{"norm_eps": 1e-05, "optimizer": "muon_variant", "lr_head": 0.0052}
Each number is 500 + 40 x the weight over its row's rms, rounded and kept within 0 to 999. Layers, rows and columns count from 0. Numbers have three digits each. The size before them is the row's rms in percent of the matrix's.

# layer 4 attention value, 256x256, rms 0.0816, rows 70-127, columns 64-127
104:511438488519516514492435456491550473474502500437525425545595514464507526533519540480460579569465530488439466468476500539489519419524583498542504471490477422499505534528490478471460510431518452
101:469484425511513493527526530486453597468498474503464516492496460532470499545517448489498519529514547511571427543559492476447501408456516575443451459439474518595471496458572513469507605571626477
104:435549601461493545483490469531506495490495518504426481507501442489508493416512514497478512462598491478555467459518478499482514460556603444515510443566472619511549520467430536420420514533471481
097:475519485468477494433493544453508543468475546535518500512501496469459432462520454518457507481501555406516474512498526497463516470511487516480488394515608477515468465546462519527504570490497439
107:486520419494516531528558468514485518419490484496517516481498563477527472547525433587458575484464443545530500458483572516474531533471496392632477478424564535503545544473468477542511452507440490
087:536542480489526518443483514503595501496510525483494386512525462494551478481511562516483460452492503513466465511518485499582454455518447562516423520510505517524576460494528476444489528464482498
099:425508554555524553483479477575551479475484521458458510449513454527505423520503494506419468496483576508500490458483504539518471512525476609540525515530483453507550559567539487457493528568481555
101:487546429445510459487453543505523555547441478435541459452449558479514524478486511464497462497467488422538525523555528508491456436499481461498462547393491519457512541358557498555542435472460511
101:489519513499535450500476508489468587449475496507537403538523492584490447472451476508471449515522554451430446559550530532486444604478510492520501504370492481526546523518476519548467487481455495
103:517520513527509468471453479554559553486481540523464593451548424506538558540501483558529498437572489423551441484447471511545447605445504451515495544495423517447544516491448507492595520558514439
102:512514482489420441483440514475515514485565561546513509531495562503491546475502541500440476493473538487438494565542453424516433481464573504489458505486519440501512507544583452465409599487464518
099:505514543480490513525456475486456460524493491488497370469539536454513483542498485505525523521481583563541445564504586499472462527452518460525481442400529522513541527461462496548423492532537451
101:470518493504452487526470481549561540522527531491556486548465504520535405504415502475500503488536520527478542480505491506515585449553541449431512475587488528555547483498479523569448530502492591
115:522467565485451525505532490453488428542547430480519520493512524488511482491513509488551467569429496517457503461599529404429503511518506509551476507462582545540473446460476461482464483491423553
103:455474524563478519546513576469464481535519436492485505520498405502520487520530464461569498567477445529479542522528423466513576487467505436420439478482386417541502563493492474550409482498469569
109:513520511473521524482523548444550425395447573519540367468437534623491497422516552497490476487521522532545501427538500548560510551437482538473510509574536482531454479526495507421499477433475439
101:544467520523529511537456498470544491517571476418437467558521525575499490505455579520495439584440595511532477466523475491479518488489549470481443503542552497522470486557493530456502518472500562
101:537477482471495495451440495549512415498546536449464500503474582405516481562509534520404486540425573587463525481529456505453435474513514455477554552531537450543555584534462473450481517460518492
095:501472498505487488520465517521509501540548542495520492478491466479475452483481486489448440472515560441395418590531529489481490544440544403474488542530492483536505530487513523559505491501470501
098:519500508419468495491520528477462530515507479555424491512483584573484560492480566483477569511588508517455531460518436517529543476560472522446532463471491500567432503469525567487522476501487538
098:504503450500510525548445500485392438493481622526461505452583544423602486586558514514510507502477558528480539500518466582443534434531475546549469478513502493481486449558527488490492507558502511
109:532501494517505525493538550453461478496567539587526531512528540490520487510514472462477473478523567477390482501506466417495480528484475455435554505452488448534447481509526535450483527482550512
095:462500570444457431530501495462569428544490538462575511497476544510427535414515445478571543543466515469470490501525471503480499474513558506479483427516512532478386492571476470547520485485497584
102:504515456455559509462569547480533516534486529472521476518506497542526521457517559471509518529502532501489478559524531515539495417480433571536465521529491510429557461522543400455462562490492538
092:514492522495507529473502479466438477504481502466595523478472516537532557558539467494558520461527485553495567509529517467525502401504469529477509496543515476530515492474516479489462503480503472
100:495486569565500467514458458551485513428497577520508520490492455477485528420486497478477456466411470538484513502507446475498495587446549456493467510479486507506486569483488517543465457529523563
093:603412555520423445534450514518598524513459465484571496511479519511536449513462536539550494476421441456467586509486559461497553479581464493523496533459466474478544522536492482501517551461515489
097:387488554458429592534472465467443518469459472521542501459488566457534529514513458505474473499474590524438470486516482471486503525517532471488545513394447443528437497562468519532567480569479490
103:483519522488477455461560477509416458416518507556432460495412479496537436522421510476476482534479567418536584489582495486533491472539494499500591499520580439475514497523492471463425496490467509
099:446467547487535509514505497498439527490528507463427483419553505484468522483500504481549456513546559451493532475540492416485571538472564513516543479565465482483561505497544509440490502612447520
100:498425442506459489503431524535571489452589437512529545505455483524495441573497515464542473500532459508480480528505521470516519584452493512434495482470468399517504508532486473514533502532482516
097:436512513480488568482513474479449491424527579548478540540522482488508449463462534514440514427508444504429467493452457546546549511496510498479505472540534439498466469568420493519517449518508498
088:479478474522573501514436549500459397489497528503503457478461475552467474420577505463461492536485545524461567478531498541478488576537504459472476530533498507435529517511453512564496436466521563
101:539540460499533454521542467540504502513519423493463506464427494418470468583474475494518491600562483499483420467541526555503515534534551442517544467444487451458470535460544540514446438509541468
107:444482471512513478428546475597489576471512482460500497428424503519445490486426549418471462535446528457491560476511517453504488500512514558550474488403538452520483472514598511477477502505503554
099:467510557460460453511539512514499524486454602490496468477533567538536469512499492588455526457540563459531488548431570472565469533550526444487545436463549503487548453586507449470497567538527520
096:552504505560464545494468578467535538524522537468505547612479520511473504478492535505515489525510437432491518522498436482476561576449516503420471500541466517456484578443423425526489537477574544
094:513544486473520509465498421528577539500526525438500459544474531481564516481487569488479454457511559519548483525442523574552399534484492553541463493497582562541487488521533497460524509508465462
101:524481494487502427398479534523551476520535530532612514531487597511504482568452528462494454438512509427456486491510481549499542501473526491507486496451527480478401569465490554550505488456576518
098:491462526510495492431538455512496501487486471491419494533461561541543516478467530527496517524476569528552485438536483528507481522491539482496498506379562564578446538571499489435516524465477537
095:437511494430513489475535523548457517505467519427497526490484451526499518565493404487571487414487411487576561528431530498536434501451454435494504477534526465501505455512456499535501438517504502
096:484450437507516500470437528478540488484487560445495514449458501512465507443449524454500516514490488444451497465529466503531610412497446486533413491560541503517488531460516456491529472547472496
087:464461498489440536546479524567530501529512521461445571529525502486484458467520441517440537447435468452469497492468492537486557387471477445503516505542523457525538449554479470460540557544563517
090:513468510448491497498503439480464520485467527521436531538472460511504512527498499409503499522532533450590582576491539398541489573521517542501575475454491456526454467428496506414486518528435565
101:404491513434604525441484489471455548477528493474464515497597524521542494524490490546452472470478539523509471478495459519463449486477485560462503464439477456571498509549492496471481444507493521
097:500512520484530501453568507507470551539534476492528524530455528493562464468510456582481506536510515427469546573478532444532434475515515531496457438514521430461525490550513462490481538463473497
091:477492514463431507486450518485485532472586498593503600510488539569543487553524495562438528478487509438520517501519516458483512498507457538550515479503494501498479447507516502493418570578436421
092:481539446478538490517560579451503479500486550470431451507522514537499514502516545476462493517423551480587500529488449505503485490522500482493544474570488476509479529473495445498554574485506521
104:500468536430432450487521544452527565458562510537540556517450544464581444502533389477543521523441520540467515448440550493419452548471517434595494479510578445453482472580520537529500505527488486
106:492469595530560511499430405510496456587555439502471464396481477472474551496500508471537439444528483572542528502502507464444420579502496464551473507555480456541471508566499513486568544520511458
100:524493469496518486428446590528524485501493486476526469445501535517539504512480538545478533478528489461489504496524557528532503455487435487491448484484560468550569509443419449575459536392491465
100:554472391456503463509451495473488541492511535508509504511425430523523491451467546485524480495520457539511505576533500494465488441522547468531477448526491443549504564486484502437536543497425503
101:503465465554528575488520516495498468549440503510546406446479497521474482479518551472552518570499503476476441533489473429457488467529457520516522522475609499527537455508470467466567568450592512
101:540522496472529429467545551540503492475539529511515562485434466469573523524554478546503501450495432536444534504522508528441465483449504454536541537398490420430521534433455545551478441416482460
099:493482505463502514456433490455475524508526504475561525533485502515512391502556464507468467541447509537473474525507541475468498588521538469494482477521582463432489562425485488571400473546456532
091:519462426500476502536457453442512500601444460493523421484490549523503508527506486519517509498593540591506524592471558400516485500579521450498490452540524562573512551483497501429480474478519467
100:504414509456565540477489474497520589421493475463490550514510535414520542450509468469581528452478492465489517486558538583450583449437528508541468492400542556424534545508478484553550560584514482
098:477562480553500522457543548540538446479445482456499503438500436521490506504490537506526490486464495420530519430526486573557450448464465533520509523547512538547565548432496462568465471477547519
# layer 4 attention output (transposed), 256x256, rms 0.136, rows 70-127, columns 64-127
105:539505484508467490427576496470513518539471522501437542477487495465522506472438486478558424494472560519537557483500468481471477549546496451524504536514472512536469477515487473530497525522478552
092:510432549478544510512452492514563502509521510481513485515502496441549538457490553488492502446482508541470503542438464583576554517467520456586528525532525492540533519548481562446410424434426510
096:522461512522464472441528528475552568530470508519550570513454522490590517529561491567538495504470459498540535439425551505487475540480466574535513488527463421461481532419481486594543480437503478
087:493491525492528557516508505549517525546470487392434476523509498436525632506473552470537472508511458552540501530475512491502512486524497478493497510589472504490559535516525448522540377531495540
097:481445515475487458498516481510510589568523553429415516506533460478426537521463518487542458533519477484511484537513519442409492504467441511452530505482463433463426485511551485454560509511507510
077:515500511491442498440515516436460488496529486484514548444526552492570553462511530526576486466501483548520486498552499477495529525534486517485575517619475504484489496523474420485536441488514449
094:565485467481543468534447491434506511487415488532430463483524599491516547473471490538583551559518472542482456526520437480480522531491513481494571407489452511528464452427556526556518478384495487
095:449459520528503495487493503491532507465589537479464534466561503482444508516537485501432486498568476507483525531498558517528533554492510515489485541552506537485529497492437515396503583473536534
092:497469501440549605524561498517471522556498459533430546492471525573583531510496587521499502482471447483446489462495515511514507412434500496510500542551546511559469525494464504478562422478439461
098:462485524522522480463516522423415475475553432449572502462517539508488484446550531471480496525474479484407512484535513541507497482574452487529565527479547510499478502517488525491429499438468461
096:543488516420523543497485537527448492509434486531495520487563464550524519497411461542537482480489558517528529431513572533436447517486514490517459552535542498461520506507519509566491442510519548
090:456405501544454553492499510557492549467535538524512580457511509567503520559497481470509505517483406542472485487541456519542515480487484530507493501544515471519484472473419508472563539483517494
097:483526548525503490427528497442531500454455470524377548521504503555478502538484489532504460485510511524532486508498515521447430506454516477479522445477521482438496455541569469534500445451498464
111:531438455509552523492496504591539552572474567613519506453449480529485488504568468482429514427572546508557496496470546540598542476461561534453492479566454520546468548424503479476526518512557499
099:442534502516480410463457461555481541447495555526525593467528618499513475505497459461469470481586550510487456512476537496556478520539547504525606461518574533500507499527500469485505489500466434
103:498493488509441525464546526506457486544506501428507516524511526419613518633472452536504531471487529499494476535533568482519480454556471447461472521498430538416495506459458500582521453533493580
101:549560574530528556503531547545455505543503521655564512534514438485532499449507498459547506429573503552518435486458555498438496520460537520476499453555488521465468507475535475551479572490476476
098:531516439577529509593584428467490547457485470479512443399573427510443504459566526461558497514532464514490524534487472466527474549514533550516502531547431487494442473481516416571505509524491478
094:575493486458517541555455532516460504416483449499500553547469525497546504503503533508467561463427444484530545478465483483530491469443530581529459485512543510441477508490454485502525491451524534
090:491549500526516499506561533555562487408480497482557494542487412521470505509488495517505547466530510488484551498507495482484480493487539522509526500496470505450548533524403497489436430519502527
096:513473515477426462429506515549530549593448444496480535530450418482457541435409544444503470541516524589547508577491461457495506513550509515485500475534506421475544565546564467505487504470496483
107:480595499463507501567465488599474479488388485476552507510478481449576496523550482506475545475492439524524457494540374497571501482515559592542474505537484555464520558487493451500502458530527466
086:524471500550566581503494515545451505473503559569455535515483478485467573546442543602362530488454543508508532515533524526542509496477458484444446575473502541522532494486533555526492475491506484
091:545491487416435478470549561544449565481601493490441475476489485516518509488499508567498511495442512474461485556581525523445469556476544504455432486474517520495504527493486530530474462457517462
085:475465454505444494514495457527445574531527481478500416463511426472471405368527493482465515454551486524510428486516472496515459548571542452424469511489446524514514506533463523484545499545556480
103:496528550450436478499436518457508486472521467574459537528487498540527564534386498536537571547528493512516501476436564512497491405464465468547538494505529378489454474506504421538520467532431480
083:461615526481547495528567477490464477473544506509475533509495484541491519485507469415510523501503535501515504523494462541542453548488491539501535428499440519557401449541565450428497504557463427
093:490495483535518507532555480503518500532481484515484492535477472395465519474500543470453589549502524503494530563520484528497511418534543486425537550463464501553536509498471553532476450519461471
097:470489477513612454517500470525543450562546478489554538521475501534478502503480537508501482481537450448537501425507520489533505521474571569465495433551448543492487505483517543559536476472577599
082:539488518588468470474521512500489469549529486552538550484420444526540467462460442559480568441508485539567513458474530534498437476452475530439490458503492360500505491509460558488557487506548557
085:537546505559536531543491444474490469494459515525472440509555492509478454433491453473460460451499525496502486546507466521532506465505468507454550478513537572473446416528534531474489454485624530
085:558480461456547478490447514488495476466444471507517473556409512480517556513462561523534489549462536486579543469476474417409492493560488496492483514468536511464519539517517488579432467448499513
085:507534542484477489525525469509514567441459525553423549472522575483585505551477485492487519535431444480478497547470518483582493417492537497519505482421569524461457498522533494565454544451431476
094:451469502512516559501494469466517473516466520415490468496552419560453437493579477507465505538495440515512473451524461487471461531448529504497526502482518487472486478448462506451538559537513526
103:455497556479562506572487481508506502515537490493436443500507454541524532456456519541512453496565552518547441555478529547457479489404531388429541495507502484529473459567536474483465467535551512
091:488532538560578442472475520531418494541497500505497605476506453523488563516515502475552449533429525494482528461530484556456453498462475570527537483540452467501540535452542594546451495470452516
093:533594489488466444534491514483489372448492492522524468488501522547494512489458504480447503523565561533499505494447584478549473480557461531598467489498495480458467490540512520458466490499459500
088:491518494486520508463487469403492475491573496518462499550511467453492459590497541572522553534491420501483536544515513473454551473445511447494517462501445448466521456474522439518527461443540537
097:498572533474499501536430464516524505497493534535487505524453424455480535490507518468497499503433528574548536468476471487430525473523521459601505484565455542475506500469491413490501564443494480
098:431527525534584565525471480519457541485506483475571489514519489469430553538499518507563474511571498524513511560438539456430505525470511471535532523560425431527496485395526484535449430453499516
078:486507519581431455555503497505519489500617578542489508494511521480442487467536551473481503483542500485439389511550508491456504513496502469424538470475496577527487492562490523463485553525542567
089:462512525495549490476490464490508558461613496534495461550503507454497463485459500529459491434502494542511534564456555480473503558467505518469577410477532558470532492539500452444470459433524519
083:521493460530520515636487503438504476503501471523455511484552458468434443513562474479520478477416520495510493563499447510520519589493473559538574510444457521480476513451576572448414447431495430
087:482484448540570550491471602477470479489590502582569510533487499492480481559476453514525490486506452560472459502579448599519516457407458440543489471469539532475525454457509542562495468481577548
093:496473458521450558510482505579477515548459512564510505430458471512500584468574537432554490515505509524452486520555496524497540478534482430547526509491458498519586482470506544513524522445474481
094:493532442471512402447394519565472517553505560483464538482484496542541539490500539452521510512566503531484486533517483484539529497463499504522529459445482505500496437553563524428460409575437530
081:508556530437533455581497505542530537564457474360489449498480449478455531438425457419541444476508570522512523554444486475469467582524528532504480490514550487481523487562505523512525396456588578
081:479539503615417476510504454526507523531476515533487512507556491469480497523534583549540496486522492493435517541494556539577520397529518521485499511493465503491522522488475505533488528539510410
095:448542494497575537564490518553564449567477564469498485464489479525501564573436503489444516465495454484479463541569449507560500526483429540414519480467498556533441531535571488462482378528543504
104:469514488521402491516515531510523508449457482537510509554494555543534458499502532497464509441576500483426452478471557541510538495566501515513551526487442454493506490489503425539521464494494450
092:434579498487506529495534435560536548411510475465477489512539537508423462499528584452488481518537474454433491528490503497483537459532560547516462474512525470501481514557467475504488515562518467
099:437545560512485558440501509491476547499554504448479565465531506494470417460468518512518463507413484499519465435480460499429504519455487468530463503453533501481419461568504450541544445475488497
101:544549556538579454492523467536469547417492483470465587517503449471533506476472486597476483478499410458491542480447442535470480499437534514466434482499421467564514537568501480583461449520474455
106:502508407434426549497513473481535574517530490480502452453512471494413488522541477461418521570476526476474482470554443493523481537554542499430402560513544541555419548466475441523493570523479488
084:538499419532520496585459523558544512543425571500416429471640501532456561487469499471548489533517491490462496503527503472541451492457425580434465456493523511493449504497500488508573504471546471
077:508516530577546464434526496461398495445483506436487544540542485503518468460526535470493482487446423519472526511496418535559440460520492549473503530482458476480565487498464501478544544557475486
094:551467506510375488533547512432523560510583510479461493453477470543461520513492521511474519447424481526520514577462465521536435575478485458516575553488499449501449454467513486357502437455483545
093:516446480497455510509454445463453520491499499538523480470476519498499510505525513474480548461563506601500469497455593450447552518545530498480505450525482485471474487489454517477528626556456465
# layer 4 attention query, 256x256, rms 0.102, rows 128-176, columns 64-127
118:506489502442536442507461463537477480481472528484518440453577522516540443470491484583540480411518480447463499410603518470510513495440519489468492493531532511462476525605537412450467530504476510
110:531529500458508456535494484492465551494518486489532457517503495496558463539564439525535472458447539525533436482456490504542516538463500540469484515460525492491553586454550581482543510505452503
113:433498436453542522523551441477497538462433472459492498476423592467455526471473443503543503525523515507480529418551498485482468513469450532537530516528422491539530534457581458463525534514472510
105:462433457520473454506507624518465491545549441499434432552452457562555468504521544565481442451501493581498468520500446492506420490523477540611517486439509420484499500540501547439452504499544590
105:495506521501528512566505498464463517449520442510518510461462508529493496500484530535503553478456421639538493425497551546531495391569454446560515532499506509524444591530486474543409436500540474
111:491540451481496470533547577431519528518530489524547482496450410530470462516521481551518507446456473530466527470549488453528470487548472534530549466461468483448520511532510466517468519496488506
110:573494477478520465468483568519486472517509496557475498478486496524478520468439463511473507461518528469501448513566528477438545453520500509480496527511466519487547502471534541579494436486492548
110:535550506525565475532454513535427502533488549564510477429521473488464504449442524533462421552489564469532439519544485564557486497453505465506493511506510521501499474521515495519480470546480455
108:562532465472527440481508522520522516485480470533538522489578487436427478456562546453481458518516594512467501544434493530405552496465511511506533468513486493446471498475585463526484547520515497
113:503456420528501515479494522542502503546486572470443520496484541475535465574546457548466488501480426528549526452524484505510588495468495515512510551590511498471576483512488459550533583536469534
107:448563387493463483545484431488543483512453521544502542494516466523472505587501543441420518525567530457423481493562532482581575481532467469529428502458524502505477522443526485513382471460493551
099:553493485443503536481461448507522421510478407465433544577471559509516479483486506519528484498531541444500498500543512563461521445495484507502539514463565504519562448510543467476501492511473528
104:533446531512478425560482551511435445529413450586431487483462427505482477532489522486534501482525475550493481516531462459560566533561569448463513539537530524542489541436423471508490518446523444
114:489508531507545566467556457512504471523488504421457536554448463442485480549474523517491500512484500546552488435461547478499545444545504486451510534546456434510462489476575457497534485456487491
100:461434524445568512474439546489543526481555514489477511449483465571542602410510485578477505465476501438451516502525548523571514465469502531541504500476516545572587488432447493473504483499449449
108:532532479547491483401503511449465524549489509530487589418496512546472505584468486556471501499484459565506561534487519491479489460587440500531518474471490452543479527470512540488505507528456411
108:481561582529479472518507526476512495529572467471465545538540468474554496471513462518532489470545408519466571523524453487499527482529506480506494522573519459472478548452562469454456500511453441
124:462485470505516536493489520430508555438564507445539516537533466454507519526520519524553437425496484446528526508532467517459513503556484491477474473538502486446501473463438492569519481473555559
104:504511485495534469530468543503483491531489495448538545480504480563347469507448520441523445569498481463543401511463488484461447502541491513520523493530489562488449526542495520456524435499467517
104:509516451482484494595500523494498527544514548464486474549497440507518449529529515507512501509485524474512474499533486481521565439498481522488468469444524522492503487537471397457497496513534435
098:513551486478521551502484509540467500496458541510443418537519513528484488483456518473484564519485436467492496486514454490465499473489524481523514499467549513400546511557463548501456533468528502
102:573479482529533477480520454485457547482497512528479484489487472436499514502516506547461513482465448419490590506499464505510486517504535550493482509485435481570401446391490465435519418449498456
106:432479489518537492468456558536415490566551487496446519512506555489548475525463470471506477478442527490485466450494459490476511492538510553532505483460528486465477403496450515476501527561507466
112:559496497449512510489475493466575574537520573490504545534416527555506485505532534508442469524478528512542541532513441468512454479522487518535457507557449491488521585499494523481578568523400469
109:538465397489559410447506511498487470544497501536466472489507525526460513413485494470501448514514522547486486520477535474565506509453524458469512455466527518463502432479517451496550516483524539
113:444612518599489452509489508400478423440477471588446429458517542543484473446484487511496500495472602546502526495515504512493477482559551553562493501485579450498522461495426512407461523565499447
103:494492498467516459498464510480538513573500424534540478452520537525527463414561526524531511435603512433546545541530468508455571477466482462521524500502486569496476441535546554508530472573560510
105:573503538455529428501511474492583514450471460495490479535583452445495533503467434577497445569543525514519461443516501518488555538490546446536455493470386549476522548432544524508491539463529497
111:520524436439528549522487481529482501465489578582494490509564539476519538511509579481521513511505481522551481514467471497515521495545434490521449484551462510438504486478427497459502479498427458
112:470457569498470507508502514445461502526553479522484464501552525507489441458462519530547559509406519524515520478518475500489516502519432472554601550440508533453576452483452591430483472451523529
104:437497475499484504566484492483465523476568468512569542479477438545420517528521516506508518535516518500490492418517544503467532534482470582402476541503453454432518542432451594522519584551546467
110:523513480485489532543443430538538514472472538495573508475473561458497501508499561479505479500537524476522475510478421509513514507459495519592502589529505542579471423594461507523477416468447433
107:477543419475539522488471537509415475534536506446529465568619539482458453498501547465525521438528572434464493549580477477462461515477525510476592545563537439453537481489447489568504521499465528
100:564518471514484472531454465442513488441473438566476495497548499496570469526516498516515508562457458442454472501517477430574520481502460517493479561506520525505492509532542550486472492428453455
104:468548544504443503466525576506420444538502550473532548598461511533490509616437460518502486498518505446530531493519532507414421472438555547563469564475538491503514392484479495549459487460499583
110:465433514529539499520531455462488431572519519453501453488522471486436498438501485463482434521539481462555451595523490503557533506546474475439485459444454487514504447480506525480561524604488482
107:577459436471474534520450550488585544595488508530524416478510460495407495548466444484516481438475572458466530535478534457463475561526494516497498513607381484455558427504497477450492517496446504
109:547492538480497541494482536484543481503516472466429478425513560562482458525467534484466455557496490508446498414522519478447474508469525496503518542439561423503485481512521522496517494506488513
102:490516571534519514569498551470532538475545516538495484446439448523462571460495533459545513473551490520505479491486440583494495497570453513501495547515482577526459604479513453473535521514547467
125:510534531465482452600475450456541455468485490461453446510562534465448469524549517528511535448495546544490457520509534549559432474525465440469536495470530530483498573549544438435532515517476501
110:504424488590496471434463456484488481480525528484526465506387547531546487558473549497501537567528518442497575479573457569464546453416465517479451486548511433439487472555511468470556550441486516
111:519457500473425452535539483469515500540476560538520468473488475451504504534406495593533504559565513528516565528473486506524533483537481489494522531556431539549478548448519554480531480478483388
099:548592527462506490540437457504532483529510501547413474557413527436518529485513495512523515468584487465538557566566521505477506497496509500444513496471482452408469511486534523518507483525496557
105:471553550561487523520515558495475536513523517553497524518472460506512553474496501524519503501571497567487503425451549561517554421493492472465502538534504487505530465500568509511475475567487451
111:413444516477436436439424444445538464521562536471472444527516536444523423555516441480485466478534460498447432522555521491526537541502508485516544538521523514539450504444472511536504548542489448
111:471455482549487512509518472525525510588430470525542551514407482457514536552379466598479460484524485494502562571499563509496495540442503485463481482549531494488536603484476485493525488494542511
110:474501504523488542451517490501510531475517466471516489436609547487515473522564533507467460428491498425538540530480462489560471476565481556448519511545466494525418476544473486492500512500512538
101:440560484530459446549513439521516521582555458549471476503510513539472515474613483406499452586539486518441491579490506466519544512520555545488516567506486517565455594424514547522536529453509512
109:451472593536461465602453460538506507517550475487570434528546487529499493436543455495571492418501479527508543498539475553447472524496481463491541477449537560551525456507493569573497540494435434
# layer 4 attention key, 256x256, rms 0.0972, rows 128-176, columns 64-127
111:505517416504497559489553531422575510450473500444498466466468464540468487488513521467488506537490443489486504516517499483482513514485491534452455476508479530486461566595514512584471472460478565
108:498548511526563427553478492505490522501491549489558423500480477500494426480519517470513572532557493502513519507474462526464530501507431538507601510489481538530518611465494488460530519521486393
109:525535523477511457560470530518502543500491517436563516553540568461491505505501543483451530505495503521492440563513507484463522504515487583536457503510536497485526489513484434563552451434518464
108:501532538477554546420561550539533466422487463512562537524511425474574561466447525553539504496503481517522537589486479473471494482478553504524531532502555447452450490542517558522436499454520437
104:493526513496463582525523500503467506522462467501490494561433470459544476464512461515498508519426519502493485521513482456478498539550499580514461506515527450455511480461574526418499404467436468
105:517537528503427505496515533492451518532504475504483488481533496550540493454561555549525441525569513451470415481529455575471488428527438457525466557476506505559453515503585482515495427429512423
105:437492559531481535556502519503552470588484488482502492506502445482461562482513504474533532509516489438520539534482518544552471519463505464387525528525506520505487412482522496519502597561498560
108:538509503499500465458513472513497545510536497501487525432481448454546484390454502430530512532570516516513531619556450578523494532476510492427522497504530580547469477525574489498522445489531452
108:464616509453554506545540450483471554541493485515503540487434572509413463492522525502482474454460492469561503513466516460481557527547490520507490463576487532507422477510517486471522482491501515
108:494447426500399531414468487542554529485497590495506549468495502531549592605413514504426513476504432537531506437516496537509559491588461504503515573483456507517501558486482446520547549483503464
103:514489480470525539554467522504464548490536522579477508464429520559463529578581503481510491539506493496514522450454517437533508521517549478515459479452528423531496406525478387487504497508519483
093:517577477463521520560492505465482527484427540514478496485451572568502490507458547481437466505507454510502515447545480516511490513494493473556446486508498458513565407599493448572524479525482501
098:486461424433500545548547453509504509562461487510520530461517524483553481520472450499468487505562542524558458534426516458426506545451506539508496504446455524586482448495550456523509562518528434
112:512507505496604517502508516505505480556542485453493459539445503560396580558461432479429453504492519547566544495484504440514495480486462542492511506584445460445561507496501505532560526550507487
098:495482498541518446553541490523501427464495473515502475577522452537528480548467477540457460540508512517539589456431546479510513451535482478460480525516611419563450496493549435492457484536552488
101:504452522427476525455484542493535454502454556504441487461496512465494517517504470554542495537564478495515547431479445493498496533433445490580495587411528487554570452399516563507504556519495474
105:599519517547547500478508480478511486450475423525506467456478507535584538425490537505478529567509543495510498455568455518573377507470530539453508437585517516554465458549425513505502398481526511
119:507510445528551455433442514554457528506533488520520535526482505502549465505460517570508422510451448452427497454554480503451467487531552561494522515497511549483471511527496460561553477478455540
103:448513478581456450518535542491461435563469476402491441524490486552551499503442421494513488440492487481449540464446513531461474499513483481443468479564435475530477476494459509552452507554492538
099:556538477544515587474486474523533468441547500535473540504520415490484499535528556483413486491556456483518503434538547562567468510514440513436460513487466492502506511497553511433469500495520398
098:516501519559470550546441520430551504515541550527489517502481449448456474486533526525523575427536521533536568467534489480551464544587479407482474485560490540530506490514485440521445472516499440
102:481547473488490516547513466542521458502464502505529491575467485530522468546527438477490546480458466494471557491576522527521495542497471492530434490490512549528506554457576566504474524454419480
100:424497539496532501460551550485464467467457481457566542466489488489544504490461501522539497394475512523444474559499525545517489519531566509465466521470522505516467404489480520487484488450507474
110:553514526493459454487462456528518440506504504471519498463477486477522478452531585528383501509526464530521547463460403499497498482466449536555447496444571423566525520512462477537511526531565559
110:393541523489501469613542448486541419486504480505458536459571495490502531564529446539512470527509483471522524542512453443503461471524453505464454447477465505518481490511522546543504500502459536
105:505526528470517489516506544543506460451481399527556527480511477490457476580484524479528537497509486502442481506465506578503501462532476442496510509426587539481563463515528518497393491579461440
100:540437562516483469498446484504502530499464535475483501521577580535604471482570446513496469556479491508504503454602465486505482489462519478446562479510476510507440507451514461535543491527478537
105:560484459543491474482507461536472450467468467470506454525406541489535567484503465508488477447476523473494477495552509512558509565518413634490490526416492519517416554524509569530568539469472523
114:534481503573446564527493442542568522559481401461507562525477542510520554456492590484515492530504566511491487482483493489505576530532540446503476482509516476523484548511550416427512526439509439
107:522423504552519517469436553514562455527473482497459537509562559546483541492504452510497466551517568496472530523428513454517535515516529500491521529581485454502434501492481528562457500559450483
107:505521490580494480494512496518459474561474548526521515535453428468464461464528485529410471553564427524571453487472527453514508512586502513461526512463369536524489516444455488488470498571482490
110:573482514505465493559497458542510545509426533476491516501500488482553522513470514443488479530515491554505563466425524473544485539472544467526562472436611469428489540460458431449483535490514430
105:525531504551541506471550482501529548487531395512532477568501537486484458396526526431498564515473490538526530495465488522458525494421548506465518487521484526442563497523528519492541467554588482
106:516499512449623503436416480510561496538525572509544467462443545540477529422494498565435530480558472443511600497455568527523540543464498574469476475471475507564473531407541544485433494482512506
104:447516503534545538458357523491507438511459470555508502483387497481470448584504554477496492445496504491500524555458525525467527474516530500502494508488545534436634504529553528535515443508520546
110:518445555508519418459507460551516502526548484504476471444589518577469492526521472516526470506531524510473522518521510459486532598466478484440476504472483540519463433527519490440531548500547553
103:450486518481460571477503440565559571499499559495520503469533498524521579440447443453509579560571553489525495518504622506514510505431481427462539520600530435492473554549509524493503479499500555
106:492520493526537526441482458477522473479452513433452562488514521541386475448476504526454527518468518462548503535424500439476477461539473507464413529506567541494459418500501511484465489479466483
102:464467475533603508538580478486542507512528545464524483516513428510514508508482476508551470537457452450495481457495471526530504500526487504536441465523552513465542464517479487482464496441513467
121:523456477484485435548495508496509544467522490508559481434528462506519426498599485531535509536459444486485480499526444452585538482531505508520491545456584536499436414484481560574506501499491480
109:499493512466521475508548487476546565448518482524493501446524489514512523462447518448512455426515464517509513537461468519558532493489453430537542523589542536511555506511478484512481441500559587
104:522454528489538504481467514526441565500400522509469465533453472492539570481503476517519450470454562538439544432498556454524484500478490527563576526418491484577476474496564447478438511483525475
097:541581495457503498578530496545477522454472481498549537551455541510518453501494497492387454536537592545467502551561492451524486467506449464538443458511497544482523470466476454539526513522531519
106:552452534476518588524493537518449483518465480523570521477404492502558521471530455514538486523456592478553541549510498509491402481483440498522566527510571471516581546482463543514550427532540462
108:464490505490590574473526518531463472495492470448465498468504553538465476468485538517544497536445524462454517540529554545445482490496519488504498468508546543482504429471513451489495486505528495
109:565586470466486525449497481518458469494452554528450548551453485473487571529485538446535514535514492518451459460465554500470465438467484585475445435429496528569483482470497429575542481497463518
109:512472556509535499458490441524490506477554550463522442525565518542462467493543609461488460527597478502433521556536535557539527467555531528374570531498461545386491499462526479508523477503492512
099:460448551385527481536542428556475530526479474459470472442458473507522463538518488498488520624513500453563487467486476511512551551497539495521514499477385491513496460543447492526462456482513594
106:530452444496542484520478526493483476535452561528457526382534525479572453425501442443513543454471560481475479452498550519563523567496512476453448487515522505534453454554490511510562466524475481